{"n_layer": 15, "d_mlp": 1024, "norm": "layernorm", "init_std_o": 0.00423, "init_std_up": 0.0232, "lr": 0.00949, "grad_clip": 1.0, "batch_tokens": 65536}
Each number is 200 + 20 x the weight over its row's rms, rounded and kept within 0 to 999. Layers, rows and columns count from 0. The size before them is the row's rms in percent of the matrix's.

# layer 2 MLP up, 1024x256, rms 0.0908, rows 795-820, columns 0-127
097,207,182,196,191,201,207,186,188,210,199,209,192,187,200,173,194,167,194,213,186,183,226,179,196,198,206,215,242,214,233,189,203,180,154,221,188,212,198,201,209,219,237,202,202,212,174,210,211,179,217,219,212,223,168,200,217,197,192,202,216,187,206,226,214,211,194,174,165,213,171,200,201,216,206,227,212,210,179,195,199,188,222,204,239,177,212,199,219,196,192,177,200,250,161,184,205,200,195,214,224,158,200,201,222,208,165,166,216,185,213,169,213,187,187,167,182,183,165,179,226,210,214,224,221,225,164,232,181
101,209,200,225,233,161,205,195,222,213,197,228,214,209,187,178,200,224,154,188,201,183,198,218,189,184,170,187,205,168,172,207,188,192,195,188,217,230,184,221,207,195,226,234,171,198,191,202,178,200,206,197,198,192,170,231,165,202,203,192,167,180,205,185,203,182,204,199,172,169,214,188,197,199,170,193,167,209,204,227,189,175,212,194,192,190,236,200,231,183,214,213,229,190,183,191,203,219,197,206,196,208,171,204,232,200,191,189,238,176,205,149,197,211,205,209,210,196,209,215,207,181,223,207,175,206,155,201,213
102,220,175,183,184,197,199,222,207,181,162,174,230,229,196,223,162,154,189,210,185,230,216,197,205,206,214,185,206,226,195,157,198,197,188,198,193,183,182,185,224,207,222,187,204,224,212,196,209,162,232,227,224,177,200,204,200,185,220,223,173,203,199,207,218,192,198,202,206,213,194,179,203,187,223,203,180,230,205,181,217,165,211,203,231,187,205,193,181,208,200,177,196,204,217,199,196,217,188,212,194,201,224,254,213,207,192,210,179,200,205,168,176,186,239,229,168,187,237,226,234,178,206,203,170,223,191,189,203
086,181,167,237,198,209,239,199,201,191,215,216,177,207,228,218,201,193,209,219,188,214,185,177,214,208,205,180,173,191,167,216,199,172,184,182,192,194,218,194,236,214,187,209,167,217,176,187,217,183,223,191,193,183,201,214,231,185,168,200,169,250,213,184,225,200,193,171,230,185,203,221,219,190,216,194,218,194,211,231,194,188,182,164,221,183,203,165,217,225,213,230,187,224,177,180,215,156,166,193,194,183,178,194,214,208,200,199,217,210,215,213,233,189,185,203,237,215,212,194,187,186,186,206,144,201,207,200,194
103,207,197,213,173,178,207,193,209,164,217,170,209,182,220,187,163,227,177,198,234,193,193,217,223,196,168,187,202,213,212,225,180,195,198,230,162,202,178,235,190,194,212,192,210,192,173,222,217,168,197,196,208,210,184,197,176,186,165,195,209,194,223,183,204,174,207,222,226,219,199,227,207,177,216,212,175,198,211,181,213,185,190,198,226,214,214,231,173,209,178,198,230,201,199,216,188,195,204,201,200,190,198,181,156,167,217,188,191,231,209,218,249,167,232,186,225,235,182,188,196,211,200,203,201,197,176,219,175
098,197,230,185,215,204,218,202,196,215,177,205,197,208,172,220,184,198,188,229,196,208,206,173,158,193,220,180,211,214,168,197,158,168,182,198,167,174,186,203,180,191,165,176,196,204,192,194,200,181,215,187,228,189,200,181,190,189,253,218,184,208,205,163,167,183,223,217,226,242,182,193,182,201,206,175,188,212,232,174,176,219,225,178,206,192,245,194,208,186,213,211,170,184,234,174,202,186,223,195,195,198,184,223,219,208,215,231,163,196,220,198,212,216,232,212,215,250,164,168,201,209,205,181,172,190,181,181,228
111,188,229,208,192,194,245,220,204,199,155,186,184,195,208,194,157,182,223,192,176,249,173,160,179,231,185,193,203,200,177,207,193,179,214,204,189,243,186,182,215,174,232,206,226,210,201,201,162,214,178,190,207,182,200,199,206,206,152,201,179,204,190,192,189,204,256,203,215,204,175,177,221,187,195,249,198,168,172,216,198,209,232,223,211,216,241,193,179,202,191,198,222,184,176,200,183,200,191,203,193,195,225,205,150,216,197,198,183,183,171,239,212,205,170,177,218,190,211,198,207,177,223,201,207,218,170,182,204
104,167,174,188,206,190,205,168,190,218,193,221,178,184,203,192,187,176,213,194,220,234,180,177,223,198,228,188,162,160,221,204,198,207,212,181,189,204,161,235,185,200,230,214,202,218,215,177,197,209,180,186,226,204,216,210,177,192,185,181,247,176,182,184,231,201,161,180,208,173,206,204,182,194,175,213,212,188,183,233,221,168,228,193,201,220,207,196,192,206,174,217,235,219,199,178,225,195,183,206,175,186,208,188,186,183,208,222,203,238,195,239,220,185,201,192,218,202,213,205,241,204,206,182,254,220,175,168,236
108,214,190,175,200,205,203,211,174,153,210,214,202,199,218,158,180,196,202,223,191,220,226,174,228,189,211,195,211,215,176,213,155,214,209,198,188,222,232,181,203,204,185,195,189,166,234,195,205,194,199,187,188,234,229,171,207,198,174,172,219,170,200,225,224,184,201,184,203,239,208,211,197,244,212,222,212,201,195,195,223,206,231,197,203,226,176,214,153,168,212,198,198,220,220,209,206,221,188,194,194,200,185,193,153,195,240,197,227,223,178,194,167,192,166,198,202,184,191,201,208,219,164,192,216,199,196,239,205
106,188,195,207,191,217,179,215,194,193,208,210,189,222,180,156,183,220,218,196,191,214,223,226,157,203,185,177,188,200,196,198,213,166,214,186,219,230,177,179,185,177,185,205,224,176,211,203,197,194,195,191,174,182,228,195,211,193,197,204,196,225,173,233,177,183,213,185,193,204,208,172,187,193,164,201,198,204,196,213,196,179,206,238,196,221,149,204,193,169,195,164,205,194,190,222,197,147,176,215,192,216,225,201,213,198,203,188,181,163,186,205,211,205,171,209,215,185,180,209,189,239,184,185,192,185,222,199,164
100,168,195,175,171,197,218,192,222,205,144,214,190,187,212,216,182,187,202,208,214,188,165,211,213,199,211,193,166,216,188,180,179,177,157,188,220,203,189,242,188,191,184,216,183,207,235,207,189,234,248,208,204,236,183,236,190,195,199,193,230,186,189,187,194,204,169,166,148,199,188,200,175,251,191,182,197,218,232,203,172,200,210,199,168,230,215,173,203,222,208,168,183,202,184,191,197,206,212,203,183,185,188,243,204,211,232,192,191,213,168,202,197,210,150,184,199,173,185,187,164,244,193,190,221,196,220,238,219
100,206,215,175,194,140,209,197,162,205,158,185,179,202,195,177,166,165,222,179,230,233,201,224,211,209,230,237,215,204,196,198,209,202,227,179,207,222,185,201,203,222,219,204,186,226,203,239,215,169,171,192,189,190,191,198,207,204,203,145,216,226,222,212,195,216,188,194,212,175,173,168,223,220,197,216,206,207,199,208,194,198,237,228,203,180,225,171,207,197,225,194,249,187,185,161,189,203,198,185,187,216,236,203,212,193,211,223,198,208,214,215,180,231,201,213,205,214,206,182,235,190,168,210,208,194,203,221,211
096,199,198,203,225,183,180,170,195,193,221,180,207,181,194,166,166,204,194,209,211,199,221,177,177,198,205,221,170,196,213,190,218,222,214,198,182,217,193,217,212,196,176,216,215,177,187,186,158,195,179,209,194,198,210,212,205,223,199,199,199,238,209,168,183,183,201,178,182,181,207,214,215,207,182,174,223,223,222,243,213,191,201,232,217,208,205,203,233,218,212,214,173,215,174,207,206,184,195,183,159,197,199,199,188,214,206,221,179,229,186,179,187,213,165,193,225,207,197,214,198,222,230,206,215,209,177,221,167
111,177,220,211,213,172,215,181,174,195,236,226,184,189,200,168,194,225,225,194,194,228,196,214,205,215,237,169,195,238,196,183,186,213,203,192,181,199,224,194,193,220,213,203,161,178,237,199,216,232,217,212,208,200,201,163,204,219,197,227,191,210,223,191,211,204,200,209,249,232,211,203,201,173,216,208,241,220,172,163,181,232,187,197,194,185,187,200,199,206,176,207,205,214,200,188,193,176,200,196,196,180,171,240,207,177,184,187,191,195,194,194,199,205,218,223,183,181,181,228,224,189,224,213,178,230,218,197,183
095,251,174,189,185,228,213,219,199,188,188,216,186,215,204,214,221,206,167,245,235,196,182,237,237,177,185,198,187,234,192,190,218,177,208,232,194,159,228,189,196,192,195,201,210,238,189,198,196,220,196,207,212,224,188,198,226,200,195,202,219,141,173,209,203,181,207,197,213,222,241,208,189,222,184,207,221,182,191,190,183,188,206,211,209,211,179,208,212,231,203,195,203,215,211,225,209,196,161,203,187,173,172,194,232,218,201,200,207,213,222,202,196,211,212,187,179,213,213,221,207,210,192,155,226,167,171,190,190
103,177,202,174,208,202,204,202,175,250,217,172,207,202,218,187,182,202,212,206,182,202,173,183,195,174,197,194,215,195,202,225,191,207,211,176,191,207,193,235,217,213,191,227,179,177,219,221,215,203,230,227,196,204,227,237,220,206,170,162,180,224,212,155,207,150,207,132,187,189,184,162,212,193,200,211,231,201,219,196,215,202,189,185,183,233,226,201,220,215,218,213,184,184,183,201,198,183,197,182,205,215,234,206,215,185,198,202,215,193,169,154,220,213,198,197,198,192,193,178,217,187,196,230,187,214,176,203,214
099,181,200,177,208,241,183,196,196,191,192,179,205,183,205,242,197,171,229,219,178,205,206,226,253,182,188,200,173,132,230,199,171,199,195,167,194,198,171,211,185,206,185,213,214,175,226,179,200,248,217,156,187,173,198,196,224,184,215,199,213,184,192,222,197,226,163,207,199,194,180,250,218,211,169,182,228,181,196,195,210,221,195,221,176,213,206,186,187,193,196,180,179,203,191,167,180,191,188,207,179,150,238,211,215,242,184,201,201,214,181,221,235,230,194,198,205,150,215,178,232,219,223,224,167,214,184,219,211
101,222,193,173,223,212,202,221,179,203,193,194,184,198,214,204,195,222,185,221,223,229,201,204,153,172,190,181,215,199,210,178,205,197,189,231,183,174,203,206,193,215,239,236,223,202,196,205,209,190,191,200,163,213,205,189,201,197,218,209,156,181,220,142,189,196,222,211,198,202,201,200,234,209,224,239,197,193,202,211,183,244,205,202,194,163,213,149,199,222,206,214,210,219,219,199,205,209,176,176,185,198,208,165,231,170,199,202,175,154,210,222,206,223,217,220,188,248,183,184,189,240,195,192,207,174,182,210,190
104,218,231,232,181,245,198,173,196,168,167,162,187,181,189,201,163,227,203,213,157,194,189,216,208,175,189,201,179,203,159,195,205,215,203,223,188,203,152,210,209,213,184,203,167,219,188,218,171,199,171,192,226,215,192,170,213,200,182,214,208,204,227,216,236,206,157,220,186,174,207,210,199,189,187,206,226,229,214,177,179,205,209,214,184,173,199,223,212,203,180,203,200,224,176,193,191,226,228,242,197,211,221,188,230,217,172,177,205,191,214,215,205,224,206,193,193,174,234,211,198,186,210,188,194,208,203,221,182
101,218,152,189,197,185,204,198,186,207,159,212,220,183,200,174,181,210,173,220,220,175,209,180,242,211,214,172,156,212,226,196,278,248,197,181,191,201,233,202,214,227,185,196,221,179,179,183,226,226,218,202,218,224,179,221,212,222,209,189,195,180,193,197,228,165,182,198,173,206,266,194,211,209,227,206,191,177,226,188,216,212,175,178,186,194,189,173,185,196,192,194,219,189,193,181,206,190,193,207,221,164,191,204,196,180,235,188,176,205,203,192,240,176,172,208,185,209,230,217,204,208,194,220,196,193,191,215,210
103,185,219,201,223,199,209,222,218,192,197,216,190,185,207,231,191,190,169,194,210,212,218,158,226,201,187,208,197,196,192,191,205,182,185,239,160,250,225,191,184,223,234,187,225,219,178,207,196,207,151,196,179,221,181,186,213,206,185,192,222,207,197,210,191,203,207,172,192,188,187,237,183,202,205,229,226,201,175,191,212,192,182,198,215,208,210,210,169,171,210,199,234,175,183,176,213,196,168,211,191,224,190,203,175,215,224,188,178,192,220,178,202,230,202,175,192,215,205,207,223,205,207,188,208,227,167,195,201
105,176,191,178,190,207,179,201,193,201,202,186,201,195,208,181,196,222,186,182,203,200,219,220,177,238,190,194,213,261,192,205,227,187,179,247,226,205,167,187,213,187,203,182,211,202,218,238,197,218,232,231,161,186,224,211,177,180,185,207,222,217,205,194,154,202,141,181,208,204,214,181,211,204,204,205,176,218,203,210,197,206,230,186,226,179,227,217,189,176,187,189,217,214,207,219,210,185,144,201,177,218,221,203,185,156,190,170,203,184,162,172,192,194,181,216,187,208,166,212,199,169,197,203,179,204,202,210,226
091,211,224,220,180,192,211,186,235,189,211,207,194,231,206,218,151,187,194,169,175,196,235,160,203,203,212,190,184,243,184,201,193,175,195,188,196,204,191,196,207,191,198,217,201,179,191,168,204,208,236,207,162,193,149,193,196,170,204,185,213,213,198,201,200,195,236,190,190,205,185,194,214,240,179,195,190,215,236,196,206,190,198,205,194,189,183,202,171,219,196,157,158,187,193,193,202,160,210,176,179,189,179,210,175,191,225,223,179,176,217,182,207,213,209,194,215,153,167,234,209,179,218,190,199,190,195,201,187
106,199,215,181,212,221,204,204,174,167,215,184,210,197,214,202,208,211,197,194,214,214,209,214,151,203,219,228,205,175,168,199,182,198,196,217,194,223,205,222,241,197,169,153,179,188,216,218,225,196,216,201,168,194,209,195,205,216,221,227,186,184,236,215,219,173,217,174,189,201,174,213,182,208,199,232,164,171,239,183,203,212,250,208,187,196,201,185,177,212,221,191,192,188,221,199,186,177,193,233,206,201,199,205,221,173,185,186,160,205,211,177,205,190,205,216,203,216,158,198,186,195,236,213,215,175,178,185,195
102,219,188,184,204,194,223,190,186,193,196,188,189,216,189,241,162,228,182,224,201,186,209,213,201,223,194,183,197,178,225,252,192,163,155,210,250,219,175,219,210,221,208,194,185,196,190,221,157,227,185,188,208,212,179,208,218,199,187,216,184,217,171,201,215,229,215,172,189,163,178,204,189,189,180,211,210,161,219,191,221,181,181,210,209,200,219,187,194,178,155,226,179,215,177,172,185,226,178,214,212,226,212,235,167,169,221,193,213,200,168,243,204,195,194,205,224,207,206,227,174,182,192,188,199,211,216,253,200
096,228,209,155,223,189,230,193,218,192,174,201,258,182,192,199,217,205,187,213,191,222,213,205,206,209,203,165,207,221,209,204,222,166,161,216,196,181,190,173,188,225,191,186,175,214,191,167,171,217,218,205,222,215,176,168,215,198,157,219,204,205,211,175,197,172,166,196,186,191,174,198,204,219,211,229,222,208,219,191,173,236,223,234,182,199,203,223,184,221,194,202,186,208,214,228,218,173,194,206,264,195,205,203,195,204,180,192,229,189,191,164,243,212,204,174,191,206,228,199,213,205,210,193,209,179,218,200,173